Part of a small language model's weights: vocabulary 14737, 9040 steps.
Each number is 500 + 50 x the weight over its row's rms, rounded and kept within 0 to 999. Layers, rows and columns count from 0. Numbers have three digits each. The size before them is the row's rms in percent of the matrix's.

# v: layer 2 attention value, 320x320, rms 0.146, rows 242-255, columns 256-319
# o: layer 2 attention output (transposed), 320x320, rms 0.189, rows 242-255, columns 256-319
# q: layer 2 attention query, 320x320, rms 0.127, rows 256-288, columns 256-319
# k: layer 2 attention key, 320x320, rms 0.114, rows 256-287, columns 256-319
v242 106:498532572554486537544409422470495453397510475571547552521509567537514561562565459504505541474523442527497507459522554398506542492383500513514482494551554461519450602493437528490459492504469428
o242 118:455405579500530491462498472493463566456510639513532556422532519485370531563550489483450491420502462530424458488464449469558415537521498512497612505435430471444542482483601495528576497440458560
v243 100:516559455520496571584432520510485556470567554418365511462534519534476481482476577530571499495508537441472542555533508520483532483479533462480502582467563441500505533458531443450510390531474473
o243 106:509448539505487444517592448569444505582547550565557463578541562577484444498605468493471497446513525535502490510495399461518548591543467519546544409538491520476503452544470513529465512574552499
v244 098:488516525491544572455592505605481558476431512457442539556538515506602509566543561508546421586504564501482496580454566524439502477481407415481474424480547457549518542530521514449498463441544566
o244 106:539466513476485437484430528443507486520520485542535507495536397431470418548424471471536503471467484469554432500576515486496564483577434558451530441539495489517454522489495488545488467646498450
v245 110:456510533571573474330518477510477461529449525497501490489513529417497547463539475479598452510474625489542550520524583416460425439539466447518502513526430507597525482514537428541553440451490495
o245 115:426564448615472527589550458476530432566484522489446507524525429501478509593546554473410558520556524528390394415543498480465538469415496530493487575557542539438452515583437579509483551518498369
v246 097:496514438611526465426519555541565557449560520474455484490469498538471472532469481484529499483402503434543429444445459488494423515510482484368520460439519548466426565530479415489558514503505556
o246 100:489485531384436518533511511470415451571532529491432513488551455416551445507505565515544488537540483440476578431602579509500594479529497488492442496543413517584558537431465517530478480492550530
v247 098:482608509550559549536514569474462423538436439469459455437528502505508552563494386496505483524503466481407407431423428537554444542562436421475557466582588435474474507608534485447514470509486567
o247 109:559447499420474522550497497477523520469483514538537509556451461571497499459466623549442473455449551402535510468614585407488485397559526561506432535423492490563463554445540525531469521432526544
v248 100:503485514474520452507468476528443500544600488496554573432491514526548433537442493507482493478510464440495495526485446607494491445428463538527443537484444567418618581581463426533472524483636510
o248 106:486576523452548574499451529407557385588466481506462499469449466447473594503490412555571457484598591494483442495510496517464588598539464466501488475469472406524501540529546507552517527470490544
v249 103:433482499484492518535552430570459491529489450492513477455600539564496619515434456434416540544477400471490456446494443581624425531516478493512512513521526443424514419514425390458508483467396505
o249 117:568580504571482524454505495419599497471558550492555514523500542448453464574481544476537474433536591528538414469553510505493470445522485462566516541545452482575397455455504624515460465500544422
v250 104:537500380531496577501507468488379372539515434538521502495624539523538549478494513485466486500421364591500596528486499501499478462445469456510541523512548466545459524503485535555460563497449554
o250 109:530419529549585434518448547501616583497472521467468422461480419476388498581439502424507509411446554477432442511522547611556430445546563507526471528472498467441559492444529489498584406501497450
v251 107:532495518468532453489522422559402515483518401501459529490591510442558448560449537472393524483404422488505456495513449517448507513525470547613499499564504486497530514524593520457469498429449470
o251 116:509591467503524472531432501572557476516489563433511517475520488600520532450487502499533467553550581571559524527500509454534536433539513502386500522433479545440551572520484490506570507497434626
v252 101:495481429576438455501477538502508506444479440524498521560544529483355499520488546585451581506496391402495574544575504487484438407576461574514490592497566473383523460468543536526507570527561587
o252 111:544502513423548509482472551433472495537560524473450458425445513504524544532573448544537385481511546580592591472536457511505531605484577434539541379482480470503440446529476516512479510477523517
v253 108:549492580559584468552609420527497516541415455501528503449572501518486535502540461452560460490417462535519565507556462583520486479454566481443410481510546557480560580456404436435485489414537497
o253 116:508466543531444527450478464489541515417535479477461505569451574550486598507455518533453444486477557510525387564514559521409468470489424536478491523465439405488379459463483495504529565482495516
v254 105:414477420479427438481468602449460543527431549554462492492488506399519507540485502501561598506586509477478504532548519529506521477505460536501534442519549534553458554357503482419430507490472553
o254 112:547552497472530591553511484533493473430589559492507508403468521588427508420513536550530426542497557503583551515497503502518480530499514558533480506488486470409533525559519382562561512494538497
v255 101:406452529537482504442438395477601548452480496585535570586498490532527467541499524514545500522622441362519505516479562570508462547553524480495625490450533498423479544403513506459635495477497576
o255 109:489520448498468580566522506539528478491443482513462446411438556539523447507525491586491521477528576499516547466450507524478550562463411481575343527506397533534427358615607566576409466466500495
q256 074:459453603576578475522454444524482422473440473578450521470519565489551434525412554538471543491448497545479557544518579463493541532625503481501488510523527456515447540482454454513540507490493484
k256 079:489455559471499486483499477474547545579442499487534513444486522566501450483511425580484463455486512504493491397524499474491493484592556508638580546448609507435498516504435444467431511514440420
q257 135:419526468537521470520488486487511561550415537551514534546525487526510499514516512509543394447572548486552512552526515492561563531700473425567528616407613441462495540567439545510534469544517487
k257 175:410527481499533519502489443497509565594335521560474575520451515492492502461485544524512434423492534513516547477535486528497582527648494436563519583425629441476490486563480496504500467495471440
q258 072:487602595469448489475604439499445525454486514565482565528536476522550454448522465546385531521474513522473483551482510450477486453472429545512498418525471561506507467448462503517471586388562536
k258 067:544534530459512415520495472522466483456614466485516464434482412500426526553564472445385564468474504507497508469435512524478492597526549576479500483472464486514556517435449381517559530546554523
q259 062:510469546544553471557581515532500442441381534487551448543444469522486541449557517601450520517503539338428582519477556424483523469524593410558563466495371420562494553597415424515447489470527548
k259 059:518489477451504559477546529482513453541550455522567464495467521535422432457504543510475563493428551509494422457442520530599550485459566450557489491581463511534598531483458515479420453503588468
q260 100:417472490555553478496467507551518499542370554543511566569517444483481562462483543538485410397519554454533612539522574516553608474607456401526525640519548408526417562582444531492470464461479496
k260 120:423444481537511548472473480495536552612339532535531538567479525519505484507492610543515419451539487533551564496496457487500580475637508471517516602402616434476482503541487510510514475501489482
q261 070:533530448476514472348451507553504477477548516510474538421550534587515535580463522574511399544485462571492473602475473515533519558532510555407507512419640528469529502433454495490538542508428422
k261 073:462437521535492433508404519442470512571402474561500508483528590459558541496491465589517522519642410460538449524541483453520531616635427540533526517440528435458380482491536470464528601506560496
q262 059:478494500527481501417535435407595500508563476512575589554549502493464444493507432411555505481540519612462469525500526539447511528533556415506552488371479494429495582510449505540502550444490438
k262 056:385497538537590460615463439534415415570445512629483474589416502500588459381435517481439482534525455599616456471495500505513539423542503522516526575497612436492514439570479570534486454467502559
q263 067:473439565579482394566546470535591530468518454506514454504484503507538527503451482558486538591492570448416553462535565482536535531386503422482505441513495538505444460393506562548471519455436573
k263 068:527411458453542540494505419423539443496561501495513438549545416499484458527577496403465573544444463465552499563454516527436469544462492516470484447526498516484496494449530503516495556470516576
q264 083:547489501454467539547545533481495494397673512511490411436445475550428488427556457527492588503510535493465482434478519476451419569377514524418493357539429655490558516504590503507540531543468490
k264 095:571512488502476436556468534524489499421603453419549432449471459491490484578523479513466607555493501486491492576518496510471458459381529522414477353579414550522536500431519476535492525484522574
q265 069:563654515514453513539555567461489498421503455470517529590541476529551461504489438452454518542435459456499492537527531446563492477428525509497499354629487507534474468512500477497525511498550604
k265 071:586461490502510466462553512532495394387589446508447395420517512514498431443533487494456553507480543448468529436503585437488455517444462596472523463558430483464482513490464507449443439508502445
q266 086:519467474482519449508457506497509490579348580536491569532512570535499558521554491480535449464462528429512483523491542519537530447589505486535542571501532397453477428554512523485533490504525427
k266 102:412451487505503498450458514495475473578381535518503568499483514503515497444501576514539416455495546496517482476521477562497565458634482427586532588417609458549510480537481509548487441513487448
q267 079:484518428474576540453485466491461446576447468517421566475499527468465435502464562483534457510459449435617514531499509477512526529568447516528518562448608483569507528520483481444607481523503510
k267 091:400431471512514453481455553530550552567340504477506594515477539500496565488527528544557418497549458537497510545522438475524515475643522482525518582438576407426489506543521456508549514550469463
q268 095:541537507474544534474503485435535512427582481492460434549508453480532473537514490423485599480482433500504502519519482478484407510403436519411516421533427542542510458452552493506545555470520607
k268 115:597483471496472455517520517499519519421655408408528435503484519486525536488481445476454536536530588491486519430520553479511407466420479508441506425589377597497534571410500495505514503482521499
q269 088:442468532547501423434469503539540581570442516573508534519511468496400497503506559506564427509470530446551522490540535521535538581611444504541446648444576449499454485506425492470546486538515507
k269 102:441497475471490528458489471483483537519373459538447602543535557531525482443476567530476393477515522484532526492533530534492587542637475448533459588469590393519485482529528476521491509482486465
q270 060:462514450480470499470493466518486473466461438498570486520492470546365459591482529476536431495588457516484517485517518550504538435486394535507443545378595444434514522619488566515553482515503508
k270 064:470455534488583530588498472510557433489406488534415498499513552534617459464469570575462513545609493529535607458526431567589500566536449472511455506523507508448407493577551479475498637451461502
q271 070:553485605564481496517588449471616526459531415536439465606527508537488383547500433463470540450496505435522488575516550456441432467460493475474504433561402443569560448506551495546525555444518607
k271 073:509517474456439465430519508554471414407606428399534438432518544512509478552457426500461537567538503424551542406479584524484438488468445503509422444539499532591491507429516512474488495506545559
q272 064:530514556592527480466531474505482427506411573522451579362488565531462384479496451477539472538409487552528559558535538517487543511522488579484541554445662457380524504547497481496542455457453468
k272 071:426504524482476451566456431478497510518360478537475503582514523555520478451454554496482466526603383566434579555444547522519537452563512486495500525495496471470392517520533461441506516490461580
q273 053:479503462553561486434515463501481420596518523485579497351525478487530578520573471468530507495545548499577515500502430427449436405461512466492448495510363515569493483549493437427535437529505525
k273 060:578567454486469539589539528505482451448570501434458387421490474529553482483507391478471538487439536555459477563527483497550492523489487480531525522515481512553557520510493513538468568566586463
q274 096:471510493477488437519528469516462506561415594580543581499507557449512484423469532524513465429443579548517527528440581501510639505595493499534486611531584429437442561554485503497508477557505422
k274 119:422495466516539507502483515487529552567333566562443593511495461541502456480451555530544408472486493533494521473487469474491561480626521442568509594418630449479527537552443446526499465529517442
q275 071:557487525448486536480499463471383484483452464513455552548487538458534578554446430521421458406495434506488590503510483504463519482527512474643490501598502442534513530521390503561467540459451533
k275 067:473507516580562462499586530501500525577474537526544463488511486490436508528466508502458495412500603562458463416463492417490471432611578503499557502400521553533521576492417469535508499490514348
q276 065:461478534465473483531527534436450498555514541439438528418496508512506547401577518510550542472516519585485535593537458410507527560532499559459438470445579507412485505498460479539479574436504400
k276 066:464504470609543448594515412540433538570551503547502549521474507467432578476439455439499477508477500559508590508476513553421551509555519486534529495514539508487453479439529601544530510527468556
q277 088:493523477514474479471517478425541544515576531583484571433532452511498472392470522532578459445477573571513570495522497458555582527558470540567475511481622456472428569517550535487539457594483375
k277 096:428502524560502496502511486528518517607346547522470606521529480495461513506488490521554421468518377534539591517464503464513560528570458462573516608419630483487436523512520527478537490511450492
q278 076:546480486540478496506537487536572488487559479497519455581509479490516490580476419456385579579522516457527455444497521491456427487472477512485582380573346540549520473524516547496464534423496648
k278 085:526517490515473476548568468538479425347654442469472431493481531492514473482475454437473549515492557486484528507521518542558448539410533519425494362627444565517511517459493508482479559466497545
q279 062:512535475442456509452536552373434516438514586453549504391564442545590582441456482515521452415484467546497512527547493460523528532535438517515493497480627436420440474520511548488532551526546374
k279 070:538543574530533483544471451472484477561475519529522613465522498515445531510539465469532508513531422497491645512516480504512584529473504468545521561476472466453478531467539519469542477468430539
q280 092:481528466491524491557495504490503529546411520588523537506549526511543492463475487502519442427413466505490489469541541536558604488574506471469543644487607371447452519576519438483447465547513365
k280 119:444477566501508531485475518470533565553326518519492617512465527497489482509503559558553436509433504435531508510469489476505526460588531464617514586413592436473500449562511504507506421521445454
q281 105:516482565477457506523544496531469474506599479445465449486457465486515472513498486466436600518518445539447540424447514527483408502389504561514502405568406544507537530480537478460534539487477582
k281 133:567495512445457474510522462508521495422660486435484404504550488548469502533490470470488575521578486484437527426465509494507433503346515536419494410554383599529485508430518518475507557498492587
q282 062:506475492517507457573539399455482523436495467555487567551567427488555440517385524512440554570491591503550556514515622439531468458510479557462549442525465640587536515439462496483486595385513556
k282 061:507487480488506491527463490513491436453454397479478456498460506524535538524503503414533526442456425452380579405497543513493407543542546518486470389553538513413575601499359454510633543550488494
q283 068:465500429527466525537440511458439435562570487467493491443551488449457498501475503469512490508439498642472469461544482478587523594482455493496527475540596552459536548567441455346554516505444431
k283 065:453560511445504454536489557478500471554504592433414530495524461535539451494502468421526486584533399527486577432510514519530605420459492514512493531548575504478562567546467447485583490542458453
q284 089:473531472531494554530460529599476501606381540578480565447487500581531417487460561465551435511479539489582465599488486529586522542647457518488507629500532411434502467548492527454530444484521486
k284 103:413580526502484532508483514427457558528347517525455595518497498521495461448527556553536443471497503590473506445566452508548566471624485464573516607428601465492495518562397462495492489465456396
q285 061:569388533591493540546468461442477535581535547508502433427534472519524549540480435533467502521547506475531461581561422500443526531491478512425461409582443505494506442470447553511506502427463537
k285 064:537530485492431467617498529515454450416593532428545412496465533490482501542496379471515558492489476488376471522551476585417445547429564504569512468534521587486468542504522468443514527507489556
q286 076:488497473531489479466522590433493499523463504522526529533539530437477474448461467430551478471410491554523539543459553542500599556535461519552475527521651423414443509546482494481556503519543439
k286 089:420492522511544457495499468451537551618400592509474622555536506535473446439470516465525404501463458460538581480466574470496504449505508508559501579480540431411501451496573514475569443517429454
q287 078:540412544477498501506499490566532555463638473486455479494370499489468446517539558546535612501495504533510557396514510537485453480367468599511470453610380582490525462433555486438520530525525571
k287 090:559436517526428470473520522495498482414594486431524423466558495538468541547517478449428571558485494457476466511482508499528425509391476552409502397562442516521511488411528493489456505496550551
q288 069:496534446396510546439447566495522477504552536453599543522505547481468473446526416480504438496524521556527451595538461461542495495590430556481463559460557577415465444550466526499468497575449455